Part of a small language model's weights: vocabulary 802.
Each number is 128 + 24 x the weight over its row's rms, rounded and kept within 0 to 255. Layers, rows and columns count from 0. Numbers have three digits each. The size before them is the row's rms in percent of the matrix's.

# up: layer 4 MLP up, 192x96, rms 0.0766, rows 35-80, columns 0-95
# down: layer 4 MLP down (transposed), 192x96, rms 0.0805, rows 35-80, columns 0-95
# gate: layer 4 MLP gate, 192x96, rms 0.0854, rows 36-81, columns 0-95
up35 094:110118114139129149131107153151159096163163115119114128153129131103095116142120100107086128155107156105138113148113142159102110149171103129120109155137116161158104068154134170119140150133070107152129069138166180109149176124138144142144142136130093103111116120124162106136149139125147094115
down35 100:093071103143167126064139097126137118124161138112147113143124104165116091105126099116124134150101118083128114145146128131120153116155164091143142140155104112158141138189159133096143097135142114084103145167135115119118147088128138140086152144132106110118141182113147109148109141129127094116
gate36 102:116101100133147122150150180097135119153107118156117149098147173137103131089100143123089122108088107130069151170165104107101127127181144170098126121159086127131127157131110151103143141096129154113107142104113132094099113074136131122133140134123133134131122113128155126158119123138111076093
up36 104:149114101095146128106147141139128122185161163110123086105175154152118100121122164092111101148104070122095135162118157117095069088130124155115130144131117093140080155128118088142107136122166096151124100144126123164116105140092126144124124145172126131143122130146127110122129134144136156094
down36 099:129129109170124097159138195104136153135094118156125124173141134158117144080141115086110144129114118116081136165131128108151092120141109192156125141175111140150124104122096119124152148158133117144111101116124132097123147110140132154101114171083128094110148116143110163175147132102120131115
gate37 106:134165142096125139159091150162103154145130085136136161154091134129101171112125107120194137086136088145145175134126107109133115143130128134130107167118130091146119091082128101126136189139130122126102084130130133125112105091122145134151098139132106186149114132126110099127132115146107115098
up37 105:131081104103140134113136105156118115148078084132140101124100123163160144124134140086173124113134131161132126113114103147143125120107138135172105138104105166132136117152141095089141111133132136111112117137104162051158124103106114125104145061139176157147136125121122125116137159132088098110
down37 113:101162119103145146136105108138145150087150127147142150143132140130103173169112156120149145133111146115128096107141130109148144132115156132097123099169149120125111099096104060121138108102116159113129093092160174097158137133097158104130160122131131148139128138091161069098134126070132129132
gate38 094:139161082116133171147122156080120127112129124108121145127146120099152140122127102106118100143177125090127107167166154084136135101151127138074139139131104138115110141183103116131086089113158135168090086130143100136107119102141105120123172117145133165097102140117125146086131100136140112112
up38 091:144125081101141139127160161138125120128110140094115146129109138119084119142153148096172132151108153154131122117098160198113108148088111133123140160155114140128109133109102152107170154156123094101137151109138143142113069139099151106065124144145140170096104114126158130168118137117138145126
down38 093:139142082140097125143130121145151121130137134139097135154129143108143135127168125104155141166112115100140158122107137132182068145200138146122093111101128120123131148148147171081091105183144134133142131088111136136104123136167122155084116098110099142127148089145165130111113146141134106154
gate39 104:108120140114094118075125145144172158103143146134137139151185118135104206100130159142125116106124111102127119136101122133064127086153112120087086128149106121128117152099127147119084128137153129097099133108145115161130157127128171139162091116105127095114130150143124105161122113133152136141
up39 093:082104130104071159118122111125149118145131167149114108118134118178154147135130125127103133107109126111108156135085167097117155120137148155107141137159150084077142140087100116115104152103127095105081130083129155148118116144102145138139145149114170138153087154098101103140148124094149119128
down39 095:112137091146125124149137097125079117136092130139138097147114119123177125083150166111125119133126126159138133081114140083184095109129131135104124148144147163144174119122067131123144165129147091099122115151097130141127098163104110135080138147122116122149138117127132163101094147101087102111
gate40 094:132147123124127171088119120100122158159092090133140106130114103116119171062151104154056137115121111118151102120113155101120126124173118157123102109137149127139172160129134129120128148106174169105117134124095083171095151146158134144140124127138155136143106149123087113126158125151105131124
up40 092:114117137156105101090119155154099120068108094125132168142112126154138120105153116097073129137098131127168157126117095158131068096157129127135166101138092132110150121171154124151140147106130116146143145131114145118129178128177124134098100108159141137121114093114140160118136116161117172129
down40 101:146123129129118111109167128108121158151122134137131085158108119125111135128156148122142116148085152101153118153125149178130111084139132101113142067150118151105157152124122151168131129133187098106135170142120179101105129101138176114121161124137146140152150109155080152149105100152140147090
gate41 099:122144117103136094139106164158145088112130137111122081113123175114110112125121110147128165171162159115093111142108130174156120128068157131110120170149137103127137157115147133114141166097107162105170146146157129107180135157178089119147119125124119115133126103098176124139136118122129154129
up41 099:125123106113117121101085128095114122152140151102095131115147137123112145162114087118127090148146149125145122129112167116087161172068096149132150136176166119133109137130138114120082117124121146107082131183149144142124109158133158146144130155142118137140160120088135095129158105153188101130
down41 102:115087164125142120126143107127139144096093097123110124133102123134121166141127130156129146137100088195123162088145123138132156149104077118171128169101170093100144132113147093132126152144151155130130120132120124150111073132138155109159098116104182130097114108169149132138130159143162137121
gate42 100:095147134145142180129137168114126142102080153116081127101169167131166141101134128119121129137179117121103141080116111103106136111094134131131097147113133108114133117184155104120130150140144136138153116177127107178106126121161130118140113166124117141127120188158109093133143111106108166112
up42 095:160114130130129126173080148159094141131177117132095139111127122121126170121108108124102102124153094141138109137136114117131124149115137146132103105121137100191143112182138151180128175120133106161175127085132104118135110148129161138145126111179107096132102121114179102094096116131117142145
down42 101:132134167091101133150131135123163131123133156122131163149121108138116161125148128133149136120145125099108163080112137179117121133155151154124078160094129086180104113120114162097141146096197083141145121114131166137136127097077134116164137128136122095119135101100093102115124131097138139142
gate43 098:111154088076130098130109143114103113141128110097146094135131142144130148099130132135169106096103111157133156099128118130142157141119113119118117122170113081129123103179100123223097139114115087132119132107084120123126098146177164090096134141133134148140121147147118107142130107103139132118
up43 100:152171167098143138072129131134166142102145090131151140137150133125157147105146137160121125127147118132139126110106088128137104101112105131089114159128140095141168088116167097113142118093135125132132169139144093105088154119140102143128086109146104129176090068145158126106112120122094107116
down43 100:152165146140129104137130160120152142155140119114108132082139084067102134177132126157114107158122171122201105111148133162140137151162148120100132088162181132153115134139101122126134135129141128148107072110143126105120117137126135118127079115114130115143158154122135128125068136112143116106
gate44 101:092117149151120147122162161143118146150144119115147100110164087129105163178148126118121104144154135117140091141147164097129127136154103131117167115096075154129129152103162199121112131087132147109112146131161140106128142149116137115133139117104154107147131170159097104157162082142126099144
up44 094:138161136138140176126149117204135114129136104137131152127151143087127131150111109135122114150090108114117062096085110092102113178109103099114141147105160114088101149121133173146126157137134098126093164117128155080102118114131102116131132132116124143137133135180109132159111117100142133124
down44 100:106155123183135175149122098108109118153134126110134118142113143131072092096176134196136099160098141153146150155136131104103097100127133117137152147128101120126123129127131158110105122090147157107146134134146133121140102111087105087120171143151131122106122158106084111161171117146111144099
gate45 096:087126149160118108144081160110174106162150094154165154148114167121126091158160146147131118110117124096103148106134118148105107138128155133124120151136101102085115148129092156142124098151184114111125184140140175115097127076154107125132151113107150125138127172107135126126116157137128122149
up45 098:139130129127129080181118153150155122134082104125126091154093131072103125113164176098139109098110153119145096145150107112127126139112113098139136164131118177106144105140111118159154119131135125129139201129111140110127140169133140099145124133157137162099149140150123164129155162128123100084
down45 101:123108096138162103153103144160176092126091120150137117134113115088152148109100139183070129109150136155127111165117135104124112127120095116135141125143100145115131126135106121144100180150151123167127172109094110133141142089141117137171085169133122083107156116159121106099141140115113099124
gate46 109:113098134138117119101183157138115094144126140160138119098050143117158142121092099141115118100060101146113181136119146116141119067131122166098140131145124138103114123115108145129088082103162154124130132144108110111142127124145146120086106122121142104129142173149117151120135161138120135147
up46 104:129139125106108148173104172136152089133128102116143187093106177135152138081138130131147124140112169104119138171107092131158105096102106176099087111135128094106147126146106152123128086115125155130109107140161132135152133116155156107127106128124131130145118119105090120071177127121141127128
down46 101:121123159141142110160118120098142128123095131114096152120118131168161137074100118143122116117109143166184140095113089138145120115104121086135105141129133112124187152131098132122119142118121122128094093145187099077153112130095161129121104169127130147110125117131102151132160133061146117146
gate47 095:145125107113175165155108141171133127130094148152122116112144142111127141115122108136116101153106117144136176123123088075129113106120113107113112140124160137113092138128106081129123161090163153111129111091114181115151129137131087119123090108079110110167121106131091126158154106111078091118
up47 095:127139180148128108135104117135153137138113124145115148111093142157164163155102107129122146087118126114168130165095127148097188082131157132141094146133174127177172103088106119123108113156101120102147134140120186112122118144122130120123127159175117115160139132120119109141124129130076117098
down47 094:181120130130115132122083113088123092098118114116146118093133191067093105144120152162148132106115166146102160156119162129115109180113108130061094128103122140113133133135088137137135112136123133091104133151146107128136142138130105104140147109132129120100135066124095111118129125163130130126
gate48 108:131151145153143111139145105168134170130160104163129145148109121120152131141131113157103166119143119099148116135114125142099146077091134131139126169123065124128124120151122100094138150136179105142131119089165111115111074130113097087141144143122085135146132166116160119150132099143173113176
up48 106:151114139107114116059128140145132109125141110140118180125098140151165094117145120098116098189114119061153100096153117139113147090146148176084167122105143156131124150130136122131140100127129127155126147117121159105178171113139160138108130107131124120129165104127141141131138172099137120133
down48 103:130103118122141124094084155175101112142158144120162143117130160158123115119158085093132097176168088148129154174151162126115089091159139138112179163149125109157139173119134129112147140099160137156140115099091109109138139115152114120119153137139105087129139118163140114115142123162132126113
gate49 104:160137126120129084127087144081102103162145140117111161118110175119132123138077105112150133099140142173127126099131156151129123088105086133197158121156131082126109125137118092131098145125159106123118111122140147115131134084146085162122138124099095144093130138127145134085124135149124169126
up49 093:124120116102153149124166147150160076105093124122154139141170134126122126110144084098112121149154101168106152090109153180122143132083125130141105110152135093123126130147122119143147103146138167113157138140125116141173168111120135107120122123122135169099183102172129099177133114112108173128
down49 097:129117173109110157107100087143128104094151109100106138153134124151081105133100115152141100144165093124131130152153131140151106110110115117091136152115197126143101101120106103161117153071131118138073104148151111092120113139117143106153156139137151113131110081139107148110143152154134161156
gate50 096:107123167095145162135120155115112111114125137145129164133138097131173146107098155126128125117096122133157129138121168138106099125117114095132114196143133114103152116113144130143084205130121132095130167108161104126116102167102116162140148123100101116131126089152181103138082114151123119139
up50 090:151172144161129142102147110098132155132095140131072118139104130161078131091111135079144143145142115096125138129111135117164144150131101137135128131095092123098138129116078136149126082145086156173102139141105116074137129146117126126122167114137118138161123149122100156127079111151094094105
down50 094:147137132144076113146141105133065152140079136122114113120113113138154117137131082122140117129135114084109149165102117132118097159146112115160119139172109154115158156090125124157153137173123081119102153125146165184139133146141147130109099144083129112145120154167103135141154142086127125156
gate51 098:131146150152112112142106172109093109164131081153113101132086104142136135117098119113150173154142104140157103127138138148128149121121166131153123129150154197105143055131135069132122166127116129128139124150166116141128154140138136175141159114091117122152142128105127142173144110162118123135
up51 098:117132128110112145129164126111137182142124131138159078113091138136136103104134128109109115103137096115153112136139158132099163135125120148111129130178144142133197131098142114114128150139178187132160097161152106111112155157131154136142119130095161147156152151124131101128170171110113135076
down51 105:067149108114122134092179103116137133149148102162101126099119108080126132123108126101141149102103104159143099064131128149122145120146164157147134115116120144143182155142088145116128103129114166101153143146111129114111092107163126136172140123137076108109114152129150115152096139145154111109
gate52 093:126143097114139112115125128107135093157084113138136123164113163110099096096185136097130097158131144108122147115116131087102110087143110136149117165164108131111147147106092138128121117123185121111140146095114109103130134113130143149122147153119168145068081135176162130130107152147158124090
up52 094:098113091152124132147136087163107155102099098114111109187114133106104132124129156129117183155140116144123168149121117106128109136168134091113161107149137122107139110143130084105098159112112096139126130097161070145099091123180154144099162143133142096103101139137120133114139097145115138109
down52 098:119091104096150137126154111169108165168096152173111103141136136153174141124143172165166193102157108129123126134119101128128072110174158117139158121175137120160156126103124131134110104120126134114164113127133160146137121127111161135109165125149108103149105146114128163141156119104124116123
gate53 105:107149143138164128107126124153124099139115133140079152120134122090143108136154088070136154154110146116138147148129140104133143152153121151138144150118169165107136114112131114174115126169135113143112107127135124107118130128135183099131125148145129184110209170138114115177143157169120153115
up53 109:154069088127154118064110131123113107165186136140137073113074119115111139119144127146130125110119137119124150124109127140111155129064126146128146151139149152148171155120153108121158137131150138158126163145144100136077146090113145145129146115108121129112175088127141115156141106109108125128
down53 105:147138123119133127160083164110103140174144111111129126139091146078101161117143136110105114138132079121093163083102136147143095140136106150136143151122086127161125093118159116111135125144127143123150137113123130104155130140096096180111194141141131150126109130103129138143077168149152128174
gate54 103:072100150140136102128111179117130130128097128113154171156120135098130151113132126123097125142092165121085132122099134093133173105128159156122155139113139132114124108100140137166111112126111123097100098070088147178115135113111111127151086161098118124114144099152139086137146099127106171113
up54 102:153121135142126124124110103124136131160156175105113121092075109138162142130070128136075099116131112172175108129167143150116125107124123095156107133177100133148137119128110135109126116164147118122149120119137115115180154115129092164170157152139134138151102190113140127123128158106112159138
down54 103:127093183144137129121145142108184114154130101143116089131109136142114106106130115127106136128115098125123095168137136092117105147111102169127137177155159070143158143136131121114099129122126100103103091132130114074081087097117074096120136106109132120133137094142140159132115142125083128140
gate55 095:172135103108142147091143167133101115121123094148134111111139126123139147086199092088104115151181131146129123107141139157103159113097094139149143115116150162133148131146152082108149143141140151108087146120148118127123105124146131129124109161062131111096114148124166149090106106148128152128
up55 099:127117080084168139095100100106145112136117130136135156113120114138165117171095134102086100106130119131107130130147116136118148140089118135117172110113117132079111125147118128101099139129130111108112207144140147152072131127163120145169136144105175123122151101105132158168119122115092117151
down55 097:119157130148105137109106163116152120176157174171099116158121085119113080083084154133160106139115122134148167138152113082159143131174101137110103114142125167133140117102110133150165116128101113129135127141156131135120112124143166167126108087125109125165130092125140104113141177142113136107
gate56 102:137154133151114149137125114124109141096106120118118104129108089146111101110112099113110136133077131112144123117147126098156141099100120176126095133131065150107139089096120124167105121141120142123124135142124126110129175155166158058101159133097116161142163158133133137136140077087139112173
up56 096:098151134154129126130156103148117142084143118170137132135130134157161121113114097087161180128109111116135132199138095122135124142129152133160121128106126157103103112132078117113136092157126181115136070143159127103161152145155125128160109115127095167108133135143105124098129122085101125092
down56 106:099113140104161138113168121178158108146104129129158102111135121117118124123108165125162144155111140121112172129098132080160138169157158140156106135111111130136163111173138181124100088112105146174142135124089133145140143111113146084125099094101137173150132160117141154128114110137172133132
gate57 084:113122093171193112108131103104101172168130133089120166079119163141126135112135133100139126164136113130118146144120098108128150168105171119131066153139159124116144115088124089141120082112153110166146120142127154148115161120113138102114093142118143134135136137134067119143148127122120129122
up57 091:111115136188121066129113158096113140114098130132127132144145143084112095174121114138099120166086098113160129145140103139102115098153123119096121140155123113132118111142133151119091139153115115100154167124160138172111159132134155088166160127128151134194115109123090143118147133148100123148
down57 085:114103132144145115121092154139143144121104081079107104102132097185113102069146153116142088142088093135111149114149130123136136144150111124133092124079142127106106178176108119134152079113166107100123118134143094149095132157136124161143118120096114123133109133101174120138123135119148148129
gate58 090:117116090121108083158147138118154092131124149150133067130090098143123100162152137133118136146114155128107149092137132102154114149146112121168144126142134098149122157169153106182127143120120190101110141144093116112113120104112145118114146105109125109130130166121145091119092090136109061135
up58 091:087129173094090133123170136145138124151114115145170131100156165121161112126124170139101104110119115154113127126122136163134092139140124127113117135178121134137141093124175138121121111113175108115110105132111146142162080095097135125132147149097093104093083121116120120142118082155176124169
down58 098:132114155160064120147121109126113081113117141107119136124128154121142135120162120107123126098083182156132173160088086131122105140127154102124054123137121186111120121168109124105106102142110149123074146150164146141145145156152154137133104120134131124095133121152112139139130135089118117140
gate59 100:108136139177166115129152145119110142158110140082144151170111123118130132149127139148151130169121134171107165166130087105097116151130139123137087109174132071147145150153140170132087113160146125140134175142138113094111118084150167119150138111085134094147127150135117102141104147138130147145
up59 099:146176138144123130164126134127181105112171099138120103142096145115128144098134143139163138090128176139121082133096125123164117082105143160144126119165125130124151107129102144164172131124148179100161130111158121167121106137102096126074118115112156146137127110112097112145117104118120173144
down59 093:141123116154116129193108192140084156134096172111128068157134124156109130133148121128112133181129104154144121148145118099156108171147117129182165156145135133135152097126103160127086122140115154163133103105089139093115148118108142134110120157138097106120124106156126130113116144123139135152
gate60 083:112122112156107074170154138148134156146096124125081129136118130127139170114110153130094132137099122174124174122165132156127100119117129151097076120101142115148118170116112105124114132159163087137128106133134148100107117133136130138088169103108131107153088123119143054098156142112140138123
up60 087:140117117133127125116126101095084092138155138069134148126160145152121121110155152141088127129137134107164135169130096115122091140110091195103089068116105147129117149135150120131132103153128127123123176126180139125162139116101116152121149145124118128098120162146138120133148112171159078113
down60 086:120099106119180115153113149182144147121127146178142113134128125130162108150156137117147150145119103154136110136126117095159132116160179085132143103150148131101159103116129107145099128131160093170098144132156130134086103112124202102125085143155087145130142115156110134142106147150147116119
gate61 113:177155101120082111154174174131117129138122168123142101111149105146144173141156114117164148139150170157087155133147111135161135118120123164172092142151092109119101158108107134147131124114092131129086148145140138139166110147155124128111144147116146096117131115113106141176165126103100157116
up61 107:164132116127123141154138088105122143110118130159118107163091138112117108119122116096176135109057109111145135146122141130155120135101091138172143143151205163130067151107133122139147145115117122118141128118137144105123082138131096088127122113133141104133142108126148151149076139170121129171
down61 105:106147154104128143122114134155131088107161127093109146130114150122095155116114106115126097161131154129152145109095130147129158109129161142156118130114143093101111103136119141110112178098127160159112130143128136116121104106076125086175113122163154148185141171075134107096112097135158102163
gate62 090:112131131149115171118152130131145119128134145159145124093126127129108147108104121102153141132165164151107130116113094129151098132113139166150118156117127158084131134177108079131121128154132125062115177188151156132167081125145134100069106140141118126118112141124105160133142123100142133080
up62 109:133116095094127141138144149136090089198138150145106174118127094137139125166131124132131153154141138109147098137092126152131138164120140115149112156156170140138097081155110128149128160131120121122102102116126112127141101135120160099119072107146164163136106103081088082099112152116109130125
down62 100:163135164167148112155138100125116115164139159144132109131117056156086131111157114094086144110108105108150146120132131098170142147111090156152102123104132127142136126141100132098089084137103105128152083101135133099118108132087124136130100094113114124134140138109171117079118113153133143096
gate63 102:140138117166171133047141179123164124143119150102118132086134119148123138111137078127112127125132117136148124111108136137094101107161074103141122143100137124125146103109140122145154115145131097137135075126159134123150129154110131121159125100121136159146178159166154129145089175104117094134
up63 098:136099169168151132119097161111165122098144089139136118127106132086125123149122124090166124125139100115107112104171114117174094128128116102114143133108157117126119114118094150171126112080151092156181135121149080098134122112077150130152128139120138151105142155158121142096103138136170110157
down63 097:120158136114143116188105147118114138058133146136125143137111109071125127108108105119109113101130136166165117144174089148128128137129115138115113101114119115148163111134118120144121153113116153137105146138114109105122112122080127144176146144167154159086128164078084138097128130128126184102
gate64 104:113128113145136137151102133124141137116158146136130117118132157127159144146112138125140177112126120132110139133177107154141102109160155124091138183070100100120190150096129141126120106176072101134116144145159142103116113133173142143146086124119126100109118136114129090097105124137071161106
up64 101:104114136127138139111111150121144168092115087110106150168167121107190107173174118127141151158134122146102122135110094144116111155108140147119118137151154117165138132119102178113129120121161123135183088145177159129103123139167085096165135129129105116108123114106137144178115141116132138110
down64 099:156120135151079080126148141158099155132131138086173092147092147145125140109144078108144159121151135097122140150152135133143137112158089151168146120125135097100149138110148124119115135095160180122107156114155156109127148100116130092118136131148150104099101113158108117102142129176168147090
gate65 113:130082131119110082151107146093116121110105131179125151186098117106120139157106098131132100121116086122121109143122138119112123102156140111096151151147097085116157090145124145124131139101123133139162151125165100145105151129128125126146137121124180130122119163100144133098146145193093108184
up65 117:106116148106132138117141140101122114173133139160141121117107099132117104115092150144103115122126181105130126145157115085153149129150132111095117143104164085161149118137150135125118114151124096138088147127141112127076148136074176101157146149110098169169117123165121169107156079155103141125
down65 116:119079120081139088106123148091104106155129136161122151101118117126114161116111115147096087103129100134113164137127124106125170122090095133118164092148109104102165124166120126093129114129137138124088129108178116107111115103147123151112187100127154154167136129169129103113118122151151097156
gate66 092:143103118159151114101127149090167110110142093137143146115151166126109125132105130182125150131133124136074108105125153108103162122090179095175149118138136125101160082119148169125117162129126169131104117115145103121125143122122139098112129116138105147158119186090101127135123128162164146170
up66 092:168141104141133137162134159119110136106142112137145127124107177114102111129148151128134105094144140116151109172120098115126099127139148131145086133049128151143112159132135132134188141137092138105118127122106157101073134116098157159174120164136108123147139089166143161154147117115104142097
down66 093:104132098129177152100164142142149123151119164123117108132109139113170110144122122115155146142084115119155109161112156135112139093149145123124116125161085103152137151073109069100104147134157105123125167103094151137140168152107115143177153098117122121117126105143132145111129153145078172138
gate67 096:113142131095105092160129123122082139149131153156146124141099109120116130125167145096141166121185080106169121115166112146141124070135135135119115131117105122129132156120138141121146101090117117121103114131132100174137116136135143122113100110151155127060175126085089134154149125122127108075
up67 099:141134100123111104120145112134115117113162113143083158095084116111105106146079153131108110114114170173080124140148129125167111152165118131161109116153090098116114117147112128095156099132106142145110168156110105071145169154147132144142080105109167123145120139124119135158124152161137150136
down67 097:147123141156139149139079112104131158159155141133162133188137157109092117151112137155123086168105152124125126134124113120139106103165124120144087131101146152135144086128115139117117116082106099100115132179174154100103152109137077142132134172148150164128124104144108129114105114101131159092
gate68 089:153090112164172097141132103101123106175118118169156074148120133119124115129076106136117187143119105127128115153110159139120116167103132156145105137100149170121090161130095117151156127142163137124115165102174138151161097146133138094113108127163133146111111128147165106123137130132106116118
up68 092:077127110099103103158148156122147143096158166118105155138085088152092163152144128166133134125138131110109155114139134134130133132101116134136104152154113149156121102125152124099130163079113166132106166149140139157164171122090128108163141174136148174129141151144154116132119100109165138165
down68 096:119132148135110152155119159123126146123129110115155112153153109141155130141117130175132101142137102119079136123121130140113131154167141124105136156215097142079134117151107131134093140145178149159129094110115152138083108134123097136121136146113109134166129163120185132128061116103145115149
gate69 098:089140150104153131110105149127061146113123129149164111146129139132142154137102123127117117178165151087133157149128111119101120132160092107121126103166073087138127120095153125074140154120083094121107110110152110119124144149105100108123137128121158132138112102131100122083138074133148098113
up69 096:049152113114122126113146173159103151124110115125129143119175128120115130151124110150111119131138171135159145137123127107123102134149116130128130146103098154090097095158140204125105119119085097107125091160165102157155115155133123164117126127137090117117156122121087132100122156162155137131
down69 099:121140094138128156148097112109138144112121110111163110119101118098114136094140087095096159150103103148102151114123149110147111135127161139109114167093101129140114142095150097145101118135139138148144130122101115124155085131130156098165121177073080118122173119107155152110113100078160140091
gate70 095:130169145148122096170117098155107156129092173129157133128112115104111129119114117116130110128153130106132133103114146124127088134113077126117150166135134111174157113094081105145095148157121113146134113148188136152085139112129122176164150123132145081141108157161134112188116152145144115126
up70 106:132125091116142162144117156123128083161137101123189136152101139096136136140176143144115121112105139102091103152170148140146167117157111085142181111107116149141144164134112112110118151114114123112146152158159145130077083099098119130134143126137120176132128127081129124135083105134161134132
down70 100:137138132148127102097085124108109149093145090111128102139183135160126097126057164157134123134160108155130159133147153111139108117132115137100146108085156148104098121133131144145087094098095135156100141109128089094119157150171109103105128166151162098131124117131119150128099134142113156110
gate71 090:164094119091136099112113136079121128171100140171154153111147109117159104144153109120127106115137163118127094115130117088127176113191152105108095126146161110161136112103162129122142114105158126115142154136142188116178129134145144132122169108122136166160105150103123108133158115130113122139
up71 103:148120087140167128155130132147163177097101136084143165119097164164142131131153147122145110128111093138163096112117139154121132150078120160155123118109149166145183152086136132160142125130141113106136115150102159120185133138149078147097122149144136112148149100142110119130144158100117149136
down71 097:103142148086126154156116128171156105122134127135137084118142163113127150097173155111133157182127127148096122119131081145153113140099128107149125107104143131129128145110090112158095123166147151146161115138102150155165123180136122150157093160113112109066143150131143120143105159097149136112
gate72 092:110135109119120140089167155137118127169105132153131082100125140120142150082165145137130161119138154153087101139078085111134126155123143158128102086112126134115122145138129140143120118136141103125149093121159146124085126177138149162110060108127116130163177129139175117156132119138123163152
up72 104:129099085142117115129132124152134090184152115151082152173123121093139126117103106153112112153098129096152146169137132120093115100126138149157140128154134104098148138144135099152161149089200093104122139129119092103148130145137124149099154114129094120113067146123114154126124135085117130110
down72 104:167149091113087162099121095144133069145150105133120134119111154121178121157122124127142128107106168104143156141081108114144084132138108150121126112114087155100110137106122134144164159100129112080160122123114110142139183154131126150085173120101134149095109117118125126127117119124076118141
gate73 103:108114119139127183130116134140136135079111149145128124101116094135131176134115125128108124123074103103101092116080164112133127133119109140126155106120132175101163140125120115101162116146109063165114088138149118135113117117142190129102086137122149139100127084143144114161122084105114120123
up73 109:158146085113139103102193152133111137147161142142119151135158108151129115137155168131176101148157167115078116161100076143140115166149129161122138108137117112136148141110117136114135131141136117080129125107104112094147168136140150150094150083149118140174104088121135163123106145131126145124
down73 103:128145152112140120113130113133130118160111098118089083127145181109157154096100140163104100091146155128151100125121167130105143144094115157157122170097132115099136112149137131108145124084172181073094089120136142115108148107138140081132133124130126144117106143104142106109171140161127116100
gate74 106:144122173123151135109135159144121123115098102117114150104125144139157105149174094131150130138166089152106150110137111121154153110112130126119099130116130089165086115135112103137165081179128124124096117126132158120145170099160098100125123152142166121172112124150062166133135125105113159098
up74 106:191100124094125077128126142160091143150120138124112153124123100101100133101156099118121128093146133120068092168154132139100182095167138123115124141128101127119152114104110163169107119125146123109118110102099111111134111137110158154140174127122099143154110102108124176152128151161136113141
down74 104:148160148102127102157129176148130191181126136154143134142116101132150155115186113137123138136122108127115138122107152148147120128140098100130105163128100178126118126121139111120145143108126122100145092124132126137130084121149149148083176152141088162149144061115121130083112117150116109160
gate75 108:127123149126149139112137152158170085134139153158147099113078147153090089119107119092169086149134108141158073129142112121123135119103141140135108178122103103134161107138144134122156138096080089156121127105078102137170113121129121100133119134104142126113122104177132117128125111133139094082
up75 099:127155118064124156131152142120133119122187116137185095112114090152094141091155145106132093157147131126134105129113119091138111127159128134126114085136125111120107093161133141136101143136105148185113141113105140126118151177136153095145093096104168148084102091147127116127144133102141116112
down75 097:158125086160127144143114132127145153142123138155143110118114174141114087120146141131099140155104114138128140130148147123144085109149114122140155123087133141167137132169149154086142084076098117111155093138138098111121102108145113110088094179133100128104120130093097173129176117115121098086
gate76 081:115124116110141147142114099124141094129122104122140143113094070142144134140113095114094116158120161102109120153182153138114092115157118111112093157130106089084085087113134104138117121105092107143126136132131091158094134095177143126107173124126148150142159085131153155100142103168116137143
up76 107:128113152136152168156144145162055149133137086136137112109105133109133141088126134103144141139159130128168135125124107131129139122126150114126125111071141112101122150140131114098146102130130115140131078140074127101064113113162132170145124141143135105103119069149112127119114102080086125099
down76 098:075165120129116179155102112166128127125138088126125085098092164131134137129112128116143162123150135106168150147120094134154121126099148095147103099112158165114102112152131089090114123154123089134117116115106131144103120132155087180109128131111130119116193081145128145138120122102126121096
gate77 102:127123143101085122174091128125132130145133134166141103097095166118129158123166157179146134121109118122100131151118133118130154137112106116115139143113123115097159093130145190142149158110132122173183109123137107104103148121127170107103156144162171154096170092118096110133132122115117132086
up77 098:138078136125137172089130119142142089084169078109109127150133160134095144163118142137155150150119108095113122126130156093143112165150119136117128112113119128143158132105077112136184162141083135140136092145122129131133147118141070159113139112102170139147098112133144162135108143142102140164
down77 094:169148109153083107091148117150119206138073166088144136136141124143117140141109152122120144141105105102169076131181139140100132167111133104150133128123138142165127170149103172127144143118115089098106116130118117136112162102139143105125105105087116122157116129133121134132152136105146121145
gate78 094:178115164127165141121153134116086130125105100121150158113135149112120181138125160112169153120134127099132119175137122127143126085147125111133168114138139128127094112115156077147137125097140094123055135103122153082080131135121125163145196123110147124115132159129110122129151131109127103133
up78 096:100119119177136117135122130110158136125107161094118118098137096145094123112106142184150136144122135106151107100102119128138152139121113133130158145117170141144206148114127178163121116132110145063073135129135124153125095128138135107123068148123089150115116116165151113106118101127103128123
down78 099:149170149147127114164135110096146123154180122131113122135149137125090109103170149083157067115108098097100142148127120143141122121145090152141125133111098172127101140136133123143150183160085096105179114135131140149104090129155134154112158114108155132139091131106127115129133179120127126119
gate79 099:120143141077123155166135104166139121104137156166076120152102100124104111090128157145111126153122152125106142117116199121087143133091139096151106153095111111132151135148120177142139140101125098145102099116179151147137130101135157138122125131118117122111124183130107131139118101178114131103
up79 093:120103126129147122141115112145129134090140101156161138119092112116129142137152086111131164139133157124109094119144095156108147150178089156162115099091147166181091098107104119142117077107091172123141127139115112135163154144161086134109101108100133096097118118146119132127127141085155149131
down79 096:118176116086152109139112131092118153102088110114130133145102114116128118175113109092094105129156144139148074092147160152119103099108122143132133120091134099104137162145138112134121124144096150139109162152085090096103121136099149102160102135169109167138103142117140115097158140127112075119
gate80 104:112145093108134139108117158131119114121169117121134113149144142135152172118120091124114143119113131146120139178144172118167132127143131136130101142136156110198102115097090167101147136125104114121139133121145165116114178075146169108097154132156156113118122149112170098171087117099120140095
up80 096:136149127158094094159142128161114150096139127102108111154121132126137124185100133168151138157091168102130095136098130151148095107136211141141101102120127102145130125179141104109177160146106112129147132078138120118109098142119120119115152136115135115128089127140094107096145129123092116129
down80 102:114122128099109095119110174102148091108114102141093137111154122151165140125150101131119147108092116115103118129126078092190145152143139103158105117114147075147083171113122122156083117135164110156115130143119114145129135135126124089092112102104185125115111108104158132133112131095156141126
gate81 098:115164114137117127122107104176079158120110143106165145166112125150144104090148101132125153155141177184081109141129109154118142081116122120162127109146083129152143141114143131142158128100108139106098120157145104140135088112142133149126156076136112162152088150107121127157146153115157115124